Part of a small language model's weights: width 160, vocabulary 8192.
Each number is 500 + 50 x the weight over its row's rms, rounded and kept within 0 to 999. Layers, rows and columns count from 0. Numbers have three digits each. The size before them is the row's rms in percent of the matrix's.

# down: layer 2 MLP down (transposed), 448x160, rms 0.0644, rows 17-71, columns 0-79
# gate: layer 2 MLP gate, 448x160, rms 0.0644, rows 18-71, columns 0-79
# up: layer 2 MLP up, 448x160, rms 0.0643, rows 18-71, columns 0-79
down17 113:453480580530520485484474486554513523448474486458482447537469491505461460556534614463523600441447597488514532372484471505555483431458597509478448572487499501544501543552484537493514543512540586565529433537488524548384499507475483481406551450
gate18 104:435507520456494511578545510500449478541502551514460496511471539470460564492438509492436524516482441449587466507399518499478533551539545359509503519477453440469506501481553494442546563597549438617483540565561503447566527551506513462487526591
up18 100:505536477554535452447470509513489437434482631592469506581446494511568427535515452477459572663445481561487511471454461603513582479503523453472455438444537522540539529550456498570389469517544454496406497478484419479562474450438488416499411498
down18 101:528498534583510470489512540522533419556445494511492494548489446521612527564471445528516502483463493484520522492546496508465445514505516470514544501588476519494460598537464531556579478500447420539565550489439422461478391452474436519482440504
gate19 094:566488441526468537522509522531495524467504449497476537567460532656504535446526481438523469494403613486468532467452485468474496537457415535393511571549508487477482576536532529640545495524527446527420525494565478479452431487499527507456485482
up19 097:476557504582543439508597460517360579450552578550546514477491474505498491550404476501533456492525474512518459470518490500414519523539527528492444500530404524462502465519496481427495511434508497547522585508531389461482507362521521422470562453
down19 101:398445384508458467512446523537534401475467519523481403464515537535489522497564451552492475434470490489489480493454423569560464506513450536538433607491560433572481521484523483597516524586530407503469544523458544491551475485398450545481471516
gate20 109:546497517458523480447546547547466523529548430495602609568500461463468455578433444469456534567558528506440491560538556495488495531513525471551519422485550502388497382548591531455481495452509503478588483396504504586418391565507461524484507457
up20 106:580547518562443408566482474498565477532504569439490511481444513547566381545509487520434436487495547509490475419489452443565366447542540571472457544514457472499463464636480555462461548561558649546454537448549507531451520466518434551572552529
down20 108:515537431569481464484506468515493508488524438508498484520525481470534494420523454500415482427482470421528410495533521468511427483499456420552442519398494559532471433500482449574443491537483502462488542550436567524528540471509527388423581494
gate21 097:487499556519479493502472441572450523561533589515480463499559527506596623407514546574527469527513503586565439511450417569433489492460423520534510490538535517437557445452484390452413469484475433533559487538544478463457579568508539512506468530
up21 100:445595508525478580436457494494575577520462530477537471479433483605516554498482565533492562523489534515515383518462471525378465529406465557447463504573543443513549517526495439503464473473495414472599560468480544566456501534525525524574518579
down21 098:535430509514502489455515508499512422471542529519496421524532540408474499495501528480544401547437552475649516363446481496396535504487473579418572511471478483498463583472419516482463504558443438484593522415511492430473492491470536546484473465
gate22 099:418481487581468542533571443518503556474499473513500493479469582558481511548425484544519506524488499486571457551554551583474560541449493446528536488596444549567522501484507523485474473484518452519578473537539516456472494543550551451559491558
up22 098:510552499498448466603489510567499485602549538556506510514465470476497510550480480421502525514476504542441586443544520401445436421540481416408469517500486450489574504567499498487503537515573443489419576487491463503536463521575441536547481511
down22 101:396417471489456524509473505462519484485517533534505539497433521554456538561500585543507493569528481541373395454509550604454449387537474514542486462481560511472406513560450471481524411524524514592533501509580493530483407548620442494484542586
gate23 104:456492542485514490505558556467504504511462498510556548541492499492555505556493431615519537578495474556537477474481421565503584485499545523455433378519620572466461525542549426600471541440573413474450498554508545446484508483467561416499488479
up23 110:496462463538478481474455549532510547444564493508461475476487479529534489443370516501554528441644486513458613459543538467580490518383641512533532455466450501487525453556585478429574538533551569577421527566530428544494487445517495582538541558
down23 101:515521507487481546535503538481500434430460451513544540512529570556440414474533518533441490524493509461541503506471498522513486519502568490412578487397600550508565497599452571532475579491457478531559524593526438503481548503538461462572430492
gate24 101:474449523489443528573598529510405545533471495521527537496506538525454519506502540528466519554539514445587478595569570550462457570551516518522475455493560464523490591503620495418500551584451453502436488502409553553431391538497578447458536485
up24 094:418585466558448444489538419480478438388454552515488463532496615555552517500467492503473468540461555531520474608413561483484425531569493506385464539506514460432544551514537566447439541402494485405549546421476573425470526533479495431525477466
down24 101:589478533518498459520514470485452526515494571527415542495564556523413559445494499387504490561512472555501545409460456474458491435507500394422496465429539535498447541495507385513497496522525616558453497465467569556371418526471559472463423467
gate25 100:511482500548521605467465457488417547497545559531589450526452465558414553540537610559569484549453469582546425574509431599503515532540529415505512535472468450563540578526383443545545495515559541581459539467526435530481495506602518499532494476
up25 104:544469449566554509491522483568499515470519671514453438556489482510499424494542447468470404528420567535500466479542543487527492554443475487519446444402462450594483376412359543575532577536416583547472472498526460451547482505497511518451428476
down25 100:445444526513587495419456557486536548435531565472491519533550582380464450447545522443531487464435436530466493486455423387412534516414565562503491523504461521527524510424488565537520481520374436582460568449487552444553482494528546507559555460
gate26 089:574547431512514415489425494412509485411497526474483519428515577475457445453461440531549497488483530486401522462456506505592459579529494497492499495591568482564498483576412457408441454473528442502560467422402429440405402507426534480596456548
up26 095:422487441577441480469560479521393628493520479536539433434444455425535505492462429548547437521518534488476598492524468458560558552521516525486424525513526491452552550471495488569497487485486451645506491518594436501492532546533469467592533462
down26 093:514502483473546486546437509462478506556486510564535365514507473515463557513488376499496409518521418515527524568617518450452506572518499523400436527464500502473532478296500627542459579447644531469402563564498514541514513507547511508523534449
gate27 100:462486596444474482509499522533582527585455405534496439463487545501520488502412515502537573503496471533513472515424445553560492441496543534504534420421454459580520459514645436489487438496464482427497534485535395545456511468619484548534480642
up27 103:552514526436543460457615469482518561539577617468472491440508547484466500499557457519562524515573487545571565368589532503481490508412480472536576537579563562528503464490501450501467501496547519494445467503428553486520503520483587539586511500
down27 100:494419546457504566475400500468530587556513447560472483520507556474531554437493503451512440563569476501479587516426418443477535478498478482443504512582571430521501506508433477495357424487512501507507499480458463476575488458487593554492490500
gate28 101:512537482525557451541565534437455478519520477582439474505361488542448496475453408494462512462548517456489532494522470499400581585528476551505599491456548495507428507553609487481553483513449537455480525543555421516454522448553619465487411496
up28 104:433406584420560473529567525497495403557506504538494489511446541538533441503477455519502543470516496464526517509437479580449550524477573481457514523532461419565606491469534478638508512525493422517483505443560434540446466475507601537631497495
down28 102:573473562535548585548575476441488483444533518504521410564526583417490528412485497402563471447589489494466525544532497485434477489479472383478556517472603452535493535520494538480680442532529525464492527521592501481474490564515478506546406421
gate29 099:444433492451502503444493473534441445476480538525554459508442444489505590474437532505466495539570576538505384443541408534436506484501579516495395450485520410448526540485463520449511577529542500484507516449521458539477492521533416467571491526
up29 100:502440486489603463474478561500546491484486543523492446481535605437555482520498572549507455584497489554453523534533589482440456500452445495463420449484496475500558520484528373601550438577462512545576461397538403528442568528483536396386434631
down29 096:587513496462548447538498502434500532458499454486470495495475518470460437500496574500526481512436507563550470470558482405558576519428489505560548508578502504470566494539448575640598535570501610513434475506382491615564484548537535449487453539
gate30 099:519459462496436525448549439501540534457476457463513464475494518492552567511460591498543538403458470511487475582444463460523501535495507518565556516497502483550550501530499434524490494503561464553590472482508491421374525551444410440488603546
up30 098:495558498520486531455589536475516495551606487386539381446531511522462520518489511510509536482568551473509488605544471541488543456566512452426470585613456586509525463512488612520482469517474456520432482468500437475514590446447422501496497455
down30 099:485559474561572577416582534461503454528506511468520482432409499496513406447516550526513509467488398401501587524451505512524516474575495406494490508582500501562474532519438538492514466435449576438604501538437433435385533545535429451476525482
gate31 096:531441418501499554507567430496522635424481548391427492430474460527566381502421469569540499519499511550435490565468442481585446596521465426446414473505534491485548484507552497576465488485498425512495453559513549494414511519476509438441488477
up31 095:539587534592554467469555442499454536548474532575427491480517548534508542562376454493400568484476531594558478408429502453509537460518451519574412441450493459488496482596484578492463525503461405567492508523580584508548504469478543513438491554
down31 097:524497554548467429428560530453461463446513498472432483467467512471497467475503488473500585424503564511443458500411499491468413472368441496408481522449482468567488524583519550550517569485500417452484446466619503449551523551428489476467364507
gate32 107:523524481503538447436458532527517503544484557502592502399521433487500487579562502466472516509497438512551461471481541553485439609604420514437487525502637461544489451487550418489413374436507497550477443438608430434592474456516468510475538597
up32 101:481460538431493422475510546497495434532440557618507419554472436560526489418496594559524430505528466465509497534469466538533426501500524592496450497484512473558535451427463554459559513408495543526530490462519518473532571540535452387485508580
down32 103:546517500481499480479526502509435541482457481482535573476450469390452587446510524544501545563413514389522414468581510581452546560520537574530488538560474391515564590466570540465562533549410561530474539516467473533487537499463542433432448385
gate33 097:486506514498517507555541501637489458561455528464470491445598396502536538519489643503467571491586573410525498433486475458543500521530505539533449479428515453508430535457480531535513548468480405486535529449551516530560519478446474420445479572
up33 097:520552493507454468454520533478479535497538481427521579550470491562452566468537475553500488417464465470451545489578461505505487409546504489463539518489451470410475545530480495493421522558340552346467474450433541479515552521496443488562465484
down33 099:542354489496506558540481515418527488456528499420527474608600470431480551482572562509429424555502454471416530569424485483491433444558540412451521501505460452401463441543522486516556528572477538404496473510459533508519477545492363485496510491
gate34 095:549489474433514427471600483551450508507484525554457455627496484464468543570506446471608506496457425518451535492563473538491522541482482518463514457335518416454525474543595469558474541588470493513516484489534577550426485511498532507491515565
up34 099:449519489463537468509474540460572517576518505499474458646493476561543473541442446499461538590518444525536456590538529478568463569421505481460456556611516482482527644473613444547486461558564569506549583470549502593414515534456437502431548455
down34 098:555532433456607519552586511497343467537466550456476457456564533488580532580519563497497486555421513485661524439409545438470466554459497491535481521485551397524505481503548465508527502428570530506662529527507524585560509533422578542566420498
gate35 103:466489599394586551455495414545515534518400426444486424483475506560599516518552583519479464593430427490481475548514496567504503551524371525479446418488558415537559449552559467571405409495500448520556564479473433520541555495527471584525432483
up35 100:540498555532492430535485476454525451555433482470441509562464503541460576498465498507437483470528533496523543526626496470442499389541535482433496436511422594578575489461465427491507493438494534363525475433503493439505435495531527505393417538
down35 092:442495600493530482441490536507544548568483377441550483492580482588455422492480613492484499536493478451544548460528428597548509487508546492455415611596531467519524528531579535549410448547497502518546517528556528513435531465504518482501492569
gate36 088:520512504366529613556398522489491481446369586459522447595512459468517487533546520544527508493512485441477384490487530484447459533415490561535458519542476554470461532623533481499512454588467509490468565421541525528537435527467509457588526493
up36 097:426446574454546523555518574513541465446471502577447412505422580455510405530581554498473591509462468523472488418411517542529540406515546578518487556484506517379500508489564517574499519489485529520510502449527474533483426378526430511528451587
down36 100:539418509513408531510562450486534551531556403546520449483459503515451529543472454532472468431521485473601412542511444476457508447616507482488458483568531563382621488403525418494425508562602465512510515545467496524511520487486496530436521503
gate37 102:486543482432445468461428572508505505531551505506491580543411483397479511417436547513446515424552476493527470515551521532403439471521568440488529547480572529469518488471415483522473412477451416434422485448471477561461630509465515471477483444
up37 097:489524519418532431461462411475568444518502491473471435626461521461588524518424489543463421547478518396479496513452560461451454564396555420502439518495415480542513483600443547386503505504508472509450505565466476520507490428488432403539511472
down37 101:489485434495480496425401468433502436407393487485517508527520455522472588549451511560487557490484565527545489450601481442475551625545572518547508516413531615501457392513479473576496527487507473497428522519408485514473603547485505502513673536
gate38 094:526495524470543499492486465463497475468461468490524551505516460491486432468520509548539566480547545489530445369522466440538549596522542467475456543447516491458568498546458487524532568526497462508461608502546481532594480463596519433367418504
up38 099:477513506474580474540635448507545480565540555511531538466474570457459549477460549585505510431429557520607457494609557403465489476562443503515506568478547458490526427594565490478515397548533548543530412487485429460503530533456561514525510603
down38 097:502444510421507486512492550473515520466536469462549461476497453477554562524462501530403486469449552516413501503577448473491460549387520562480437458527563508477459540562497441501537496519536502519592541552529506464544435491485493471478424562
gate39 104:556462479584495542468486518524392445518512398461525513542530468505427433560469492477540504523482393504479602551413524449476406574561558560475498474457535437451550561463496452470505468524507450513516482583522473512478500548572578471428533509
up39 107:566557471447542494446537487551596552524596546527467463483501493468446510407432506502565538520411515603495478497535450541462595540575608447456557549461444506531602421520432553472457544530535619547482461461525487522492538535433509523581463488
down39 103:504461484482530515483500467458520549501597517429556462500553486475447449478477503491402492466497495493400460460596481427484491561541529585483538541547514496416465614480584524587430549497514538414495496539600535526453432508655499491619498549
gate40 100:562510444496569587548496557474460500459493461503579511488485401473548508490520529485494545430546545462484576550537369511412495469457463498510552498484510514494457602500595493491452504533503580500444513423559444557559432518525492550508390559
up40 095:478560521573548477474470498464532537468494468542528434469501313445460532510535517383562460469462548559473472487572386478484457508566448500509464567529540534576501531458570595529492509538469504422539517559502534488459536563495495488537479564
down40 094:516594437512464487441478547496466445532554518554445549527517513493437472573539508408584537572397519545601425529512525414549481472545459455502512542372453368476514479501540426544526532475475447580526351493387448517573511538595487495513537551
gate41 090:464521528436413414497460516511492486518426515557599592443575576460510490403513512479544592431552552526506574455405441468413445401529594546539493457487478483504511558554519474551450449448451378525457432499522429497566580506505376449512541556
up41 105:441500479599517509497581466605432449469460524559451474499439533468488431544453356443535477489514510525537473562506561583490441535515578511480493456539496519571460465404542485489455486515454465511460452464572469410484464483473550446448629624
down41 096:571584487559475441449410466519493467505443542478549585545540517422491555483591470531580533495475489513512348513521508465513444563520542410543467401472532534500529401535522451496530518468452499578417540518544537516527489486505467487497585557
gate42 088:549513448499517510507470563448438456481596484546634521514559459526413460544539443487502496420468423499468638576518559452403481454502448513448536498513542537535485499522478457554515461409428465537481480515478434557487495445547444587437439488
up42 097:406503457466447568531404440542494545513515494478519538483539503522536506573498426551517439520568399489514561485552464542623457576514500524394502610551453572482502562476443458427514460460547452523495521459485396581496478569537544373559488519
down42 108:514535428428479537502586498579521470486478454497456516491514459483588544542495547550537516521586471540504492511459590494439458490487492500462356586473535490563603517522583562571456529579524451517594458536525515542516534426445522548545470397
gate43 103:480552456450526495505563449470487589585582503576590598544458525452441580482490484517492561538519516470529497425559490467503515503496386412491538459397510564512511540553459564410498500407518527468499476527507512527452551537528546461503479487
up43 108:537495532510437423560507516507456484410535479426467441562494487385453397500471517578515512602449523529517509479551549497520560556484525523487624565559489496521508483508446552525436482595529504414535499465541548404504535479498525592553443418
down43 104:535380462529509606499559560526403605484478513451521507465470462477504621383431536522555501480547445548489436585526493453502485467544516465437528512530508451505496348476422510481465501559486501456607511473454488461473488508420527559544517511
gate44 098:424508565406462502395532511459456521504503543411476477499415443567555475494486439463477458550536501538448470510416481469477448505498530470411449504588506474419543526490509490508406507411429483435523459435512468542491499484432504578488440509
up44 099:513559506496479462511492518536510516413445521450444447499557523567531562467473460428538517473519474504477421427557545468655518513542485470515474436468469529505521554509512501560529419598559525578481543503523600446548509448445522520563529438
down44 101:438485618443553508470479579493556557495541511444434516414565389546537499540496496532448476496602501558497520463563535442484494557369420578519413481514504443478571522461439562449455552465438613444420512472469447510489538540397494529513454481
gate45 112:464446453506516518414505445502417493522457537425497504510542449558525507520497525548438482535482478403498548509472493426449488515538555425516490568461471552480583519417483448512426478497477476561546562434469485509444600424469455487439553462
up45 109:425603536515455429455553446438433441441508564575547533455499440542417525443591562590474537528515502510524568434496485475579475568490536428602513520514502570456501545494502489562473491485525485509427515422400534525469537530550449488561496565
down45 112:488554568545491509518528463501568544505467541528476454557478571571402532575526495557503586490501580446531582546571534543501484609521475379485561532543539448369536527537577521564438444518436468484501496526543583463442538477436490436529560349
gate46 106:411489536507429448419505477494507568526579521487459484440462483534618499455451521464456512507503478508513466575468498501573465514489397492509590484411517430504514389389400490522511455495549543457442330396432494501561563537513461541508504494
up46 105:561465531584568570505485415425474448460506475533519516529579450563507505544448522516498557531435450466508539445522471534593465540420460534485509532565506458426498521475473537487601516492503528491512562547481505542536584586502548539557472439
down46 098:564449555446537467465480491518428485489554489490581390499464458502447506564445549525497545524556489468487554547528505472457488482422494498549424490536431450601455500482519525408469476478551622557561393494422552563401563410584480529548491497
gate47 102:442444419361417500463540430563559570524501429561547423507495461510440485554470546493505466471509504403605586570549570516588538532475425481554589509637535563427574475513472554504542562585526489476494517489554463466523446490596464481408466531
up47 095:418523506520486505432456442513521462508573521535535494462490482450525592538597518606511506464576550538572449477516641532469513421530520502459482520425522493395502558567463535542494428540534520480525499516455550518549538418522534463453444508
down47 099:475427492468624491478480522465488530469435495450432531433476537502492477575428526505437442535492491478427546506524545534401455529521530594521478417607449551480555522471507504460621498518493514508511504483539511485500503568524450493541594646
gate48 093:553444470541579477421507547440545412484572550594433450455504544503524434476550536483477511527502526312527551556488453464450436480558552415526469491498490441497598466434495553467485566444482481433529450409504417515441388428552557526461506516
up48 088:495467487502532418453528561570549441594479488504566426497542541490478502453603521522593509477442503463478423483504521424521483492502461570476535513509511477506386501431443385504637532466508488515592545592505497507552480481466557485493550486
down48 100:496512386396575528503448586513520496449456441436442502516459449476465393462441536426414469552490487526523486499504557531528473476380433556498542488445548553568459565499519557563542487478432560503478397485471535455537529478526517508469347478
gate49 100:546413504542498483422565506518435543396483463640411594482470491581464430601490492479503436537528520429527541379588505495492524596515495515466524392579560479414542529420555471563469511526464497534561494437458460467442440486534513509463465556
up49 103:505455572489463495439445457381566439500501490553577535478512472593506435549569501523475416525575554432498483455455523543443465397529505583485455504423479595468600510494468501506493484502492432472503498486493521592615477434530501440443458522
down49 100:467558526458464535471466561513511407537502610520451487546565521461455494420507488503516511520436465508464517587505408530510485495578464554487432521489412436613479459497430591579497467435472534522508479543449485549569407528513460489480582563
gate50 106:490522463451440527585441489507500471474481476508512588534397538555537539325471463510455537485560531415475535528468475491423478435519519443526578441541521568447556464460576495441528485589595549501479483507446486529459519597476481580487451524
up50 103:524527455544572435525520365474440553503493528506560462534422512447493495469580536483524526408545563532577532473453358460497506540470541516467464589532446559497537566528488491521502481540452424485434543513437526388447508482508553421488516339
down50 093:522400403487419548537474485453409553523505492549482520471538567507389462554471493563461495484445515579546499555529418552470519468369517447417522473585525430482483544472551472509511550388524496473499475483554444408473523453598553560505488560
gate51 091:556612384559449458541469547508507468517521534446476577480547563496529521440522507428498445421553476596514512497520438516457492358473509517585492511496506493419433445620391448395421453538495536498477498432479473439496527498445443519452504417
up51 102:520450550536451559563511458514388486504464502526541423460486509498535565517572480552458593449521496473621559488565569528561566469536539509505446531520501432446441517501542574447426485464430491570531426507518528595519506486569604466466468554
down51 098:498431500509502501552574447505560422569386489454454585507518577506466437521520566519497524449453458501524423523510436554537423563512570548533545475465478555586434551520565468501527516517467423522527563555503547487454469479492461480409469480
gate52 104:491455453576482616497476457531470436585483512447494511426469451480480532458584531439481517585495482536449514499466491606548368528437476508544481528520570427475467461462487479474454495437560593537405468501450517554510430508481446522387512444
up52 093:504629492483515448508467511524480532526506481440478484441460499547473375422443539451579500482516461538491571554539583450500534553543501529477472583508507555495506592497491445507491496509524423460532456595590472468502556519508492458493494544
down52 095:513489581485504405471476586482514494503526541488545573484496439486559595397464518447511437510490457492500557489496578434508523428414469495446466555478423455469406541525603460554443463487424464475483556487549575533508502478574509389488495457
gate53 100:481524514531528535515499561476473454459479495581584526341539513522536469491596487448510529543552460555528453493548553524515531615504501489455526474520504567531443535513477475466522528461551385459529488518553527534510451530474457554604458557
up53 097:486546576473599523465547471496538530553515534457532470438497550557511566610429543516532464467516436579484489485464566477466472417397436481512455486543485563441479545508464532569396402395502449456497517537533498509473536560531431525491549473
down53 096:455465515457545571486495522473569516525437561407418504504454483498540492421477513436456508470465574448519506405529450459491440485543529532491475521504498435599439509455465506501515495582519481471481456515488514538435527491479530406489506506
gate54 084:467419410555584576521546517397552521479552503477590507497474568504516520566558519488526551463559443470488462549496483509515516424451542476432498529410550489478501525500470525490449435473464412509467511485439479436549430505548454420481524541
up54 095:539500510519544558496545570513495568548357461497557520430584553515498439501438515587551554595508448473508460560481504531442530507414560421496564506483482477511463479488487557547495471641449458535518479467524559464542543554384491472493532477
down54 100:518580498501459527419496522415509533483454473430512506518602486419509447526519503446488511508501467469459496509569519420516495454396445531567396446561449518514572485487474503423552487506439541434493562436556463573549386522510554479501434499
gate55 106:569568468441564550526575442526534531501563439582493457479586455498560531520515455469578453457522592463468430533500580496481537511501512595465470602453484463506535414486483429443446536493472499531423425450492479501492558479530484462428575470
up55 109:516477468555430504526485522495501531529462454514526581499449600417500453556535442501541477467538503559577540555502502500459396486489541536577497501517562451503465656442582472439570524538464556497408511404537413596443397488526518556461574443
down55 111:513511501470432505539457540466567511470507469448528432487507520494479513521504514548506486600575473599397545475434550575517399529455433522538582509395495604602550470522548459531532551445446518442461474546488422504464525444527534589515502513
gate56 099:495489500525503546373570531571429592502522468483462512499505567481510531451500505484519468478458416553513440454458522587537414483480500447526597527500523454482436499418582521590428478473476529537494528482364426502416447545559503492473530465
up56 098:519404559515507564449532499567586543455557489496551695528488499505499522522522548523503386516445605513468429498561458540522470469520460464581521473578525578464445482446557545483572554454486512438486562467550531526458559610518500539421444454
down56 103:553508517492503477438480452585510421482546414533502522487537569519491422558522546492542591469384529496446508485479468418585533582465520592450442525542543527475591517586485577501409498562519515542472522429472537442493535542615518619531420540
gate57 107:491396471538473560431467475576462511511537546518630487555423464514525583453445531484482535415516597480506480585431565535414500523472608498522468495519557474419437508466425515572570573539468481483515489485514454413607475522453480465433501513
up57 097:502459599512460551449517425478548537512446560556483595473604525501532470580494587530544555417409474554446587496460496440554519531430494473454437527573487437497516468472472467428534587496494499501417415452489536491472423501518603458429555523
down57 105:518399582457481530446522560561478551506487449461398511539512496494436450651500531459527480433439415430484543589493462514513533461429598403531476521457486449526519465474419478485440596514553430515502548526490435448490463459532554529513495480
gate58 107:462540508499406525453487542528510524448471573502468510484604500466443491448442543494602493624472503440589463512490535523530465512517426532470473487531519442544587511377492407462378435584611482489612524477506530521584483569466573439515482494
up58 094:471567561576536454499485467495522558509555518565526541460526466484496568514541470479463594431509505554470555572472544576500530446488477466444520543453549457501488523428594512477416426547601494497530438465462491529541469539487520512388574489
down58 106:492543536449541474483554532429469453555546535562515502518638473438485557429514475497430506448487500475484479476509495466510542523432544392470399475588520584403484546514461493520463505493544559475487442419504642554447488521561482482393499561
gate59 096:513458461568495505578452459587547553562462505438429515460439501491455565451442575594489536504558541536461516473603564582510470542550534592444512504516470496537503466541498504568448459566528607483454469549503408498431581528444422496525544511
up59 101:573497544556508460484511449458533450494469506545527504527552414504387549528515486443484418547510542529417505571503440456578496475486425530464448496524426418498429570517472486455438551494439526366476403524442557494432539448520558547488564520
down59 099:481450516544508552549503497525566589493510512527465484530507520501517497497536497538456552530521527592424540464560502561397545493422510505558505577427534509477534567519496432491517551462458561447459443495539553569481485486484470465459559503
gate60 094:455527571540476579518516407431548552502533501457460522462478424577512529459471504560491555488645623477532509509479518516430501516537539464549408436454543520484513420478445508575552544528510531585557533411498425486579554532450473529555481474
up60 093:488533559483519546422543501413513468498492499456501516470551444456500522507560514465400480523448515486501505509473545334544442502478517516505481543466583483493502575511476489536489529559528530508489570496464533633462418437447441487577443491
down60 090:468518558508465609487471505534524502428470505426454488534513400584460471553476491449462542566457508440430454582440508470472556503505504514512349536489496509489425581560480465516517547510518425451551436524479458533561454471461491488484522462
gate61 101:477455490456546548537546445501452535599550505456483491513560498459468543373586587516498518593522487460435470429527445481461536546518512484472501500500448409543505512416567382550409499467509470550518503607516457474506547461485473458411489472
up61 100:422486513499506499427500551541472442449451460506458514465538570534461511523542502490508448492483395476375546581475562561377556508464499497469411456436520448521459515489474491511518519444512381453537606521457572425452513533389547534547445486
down61 097:501383493588480454484537505491499498602522490399464590504463452495453504557508509466554488562471467548504616527458562551536512480507460597577459569546465571540467460566542431457587492445543508432471553483522522501489415488453468540510550559
gate62 103:408421465547553645514513509423461400501451463496526511562491529458499488500569435477467462540458501493523393411435426552565527536468519425569529503475526534577589528451466530549486442516588404617463461422524493506458460503492464502552555452
up62 099:627460473448482569420483568509503479456564519499501506384540478541499507570501532454510496530494466382465548491527553396485552489490407502545528631553453556588556387494501432504450501538499502542511530421550492544432467450551483465482510542
down62 106:454392453455456433524552407450584459552474511510491443563412511553541448530496460464489470424405489512557496416492555502472476551610458532523524479540508508510595437496526444573471502479454522499528501497458545508465475525390611411479448466
gate63 106:419429615476522524480427499412544466512474547504529561451501501495515453569550568545495546474459497515544397528539455592526542551499541504485453471475496454546455535576453490492526454473529534569467516501522521575554519484558418483515436414
up63 099:485476420579446546483486507525494499524450551557553490522416428553536486544502407514540497556472539488489416538532407477508463454557508549512505532499545360496447554507510508528453579466545483505489605502392407518552548507523553457588497490
down63 097:500444436581541585429559572503542537533455468442431512424407535486583457510521458485546452487453546534551475540485486464479448458445486424416557455499517468492558507408531467459422490521652485472455518519502476445494533494531582517480556559
gate64 108:438463484479536498411494476555461440487539487588510422549408458532622497533498545507463523550373559432487434464426432369513504489540559489517466479526507458543496512528580489453498546497467513436522545498568475581559435488498433513459463430
up64 103:493502498551507493543538442607562463496543519492448464494532504462531436632419511517521500529422476479456434552486530430537510549464494474417521501522501538432491424530579510547490501566461508514516464477514484458484497410581514504546533471
down64 095:461511594470498508488497506560492525522513436493483532417460497517500503456539480519422447442439579517562508534496469526490523418435550496568374499453437533487529585442518488505584491433484460519524531362543588559561518520501404531517429408
gate65 091:527459499584536428532444516446538469588531652506535496545486389552500456432527490490576474410509553531534513501548530481433530489504514571486506456483412605495518475573535570528434537477480513562458537422591434528478483462489477494375474505
up65 093:529525462529547482582500527505485472590502547438488554517490460560441474506561416474441498422460497558532536504404460391398508515372438526491493549431449444501522498531465506442478488541531520520494443538549561430557532421488501484448530488
down65 098:477479526503533588579492415507479506469592448487511354524460429435671588530504483510563414546576538433534403538461560513497509420560526519477439468476512597456502542441551485485477516447489447440549453463473504435592486423541531465499410460
gate66 092:400508468541455436506440513499534517472508527544488547534555445521520422448536415422520500590545450622440513510360416525527502487462537479574547534506439520459607494512528592523547593495511452565618653524512562506512474610489464535531487484
up66 104:509535609503397432511435414440542447443496494562435502530510571523529514461559519425432442531453599493392471450514496499486506460583552549505482554450391472495450462538536416425428519545512497492514555481508544472463447557511407447519475428
down66 104:487503572453529502525416467499537580497424563514485467578444494571572597458390522594548483472454419481483501463509510504481398500487450540533501459487474520565532466563510490510495372382600561472507498448490530443483550490470555568551544495
gate67 098:516493583503507523483566529426493489521508494518579578524583382423487571443495457537566480552476431560529606599520499613456538597474519435496532495477510556471457445425545438597469511491463461624565437517490455480496512567436524396508558548
up67 094:416523437620484560526585427526490534504503563492487402537509545545520484544448529552554593391472430527559423556567430533479457442528473518493476469424433494457531599524470547500450408469482455460516559508499494460495499521557461435495482447
down67 097:505463430447543485611517466436560587508493494483510503587502526525519526583490444521520476452433488421516427584470493436545475535533485453476453506515559524577549497444549490489555507450446518465515612513502510532585489456521498481417551469
gate68 106:538535435555581543531496493589496546481624474484539392454561484496587534511564454408482558469479505521477518549486517555608506497576525470533419435524568474556499551529409452493524470442486441593553482377454499472548453399518485527526469480
up68 102:563508518502488540492498539461545458427460458395395446480442600480502550545505420442462536501492487444525490469638458494449499565468636511470536535397507453519506573574525486553503509448490493491477503525532491476454424506559458484506419548
down68 098:601560515539404490528523466448485428480556409544453507500480392545535465533504499538512524527524567429498456502469473457491410611443420545455450505517519537561472585539479550488543459422480625505441497419531454400475527445536467435481528447
gate69 095:526492482512523543553544496490523556435499518557574548481578534435418477538571565503469538415545465467506460432507494579532485507530499447514444464547583483541488509477586557534486488561583485518448557462500508526475475490517454556547493480
up69 098:558492464389472478490499467564513590528506467457487463543490556543561567578459467503512554456458561488547416558544621498514598487470525499438523442463429472450460418579441428539440540535536478513493447467530444445512579493497562482469452555
down69 104:599530524451514411501460473482489487378493432520509446516378547460533494477457476450513451431497375455580438482482451479497535437508497512445425571565429509503461503580485533466565526451569485501426439554364498495470433452444450443454370436
gate70 108:497447450511490472442478475570496577533555466490508591543448468397508497468496559405444616539456458573439466444467489560365520493491522604504502517497629451440459402526517470530490446482490468434399487570500444500492471528433462544481531493
up70 098:562468414509494487476499470468506516438528552481547396462471547519493541564541529462568351399490551508563484472505581474589485410537501503475487538420508583520536484494627591473447534561477432469395510623445537479540461519500511425519441503
down70 100:548575501502477430570538472583524516574437493541564466524485501469559483501558516544368453485536599407547523489580486456495495459451395425462495587417527557417546483490456534518421460553471527451447522445510514519483552450451487440512507499
gate71 099:484462459485412460486523545639526407603548465527506562504448514457484528488500480539573594538508558438500496533485473519527483574521537458547503445410559487542515486487552535480472460564508468489501494384485511429445479534522514573459562549
up71 094:493509533559531493444517481582432461597479536507530434536516500542523449453522561534509491456573366473547436506487475569521473462492423502460563483424552490534484546524495483573501491503560526412546522479436520470449508464495519424476542486
down71 102:462531568455430408497503463516535472495463452495467438495423430484451496458486478548525431438388648524524535456547455464489476466558545485420449550442465547530554502516505402498546519582531495464467482417536556521534417580403437583585507550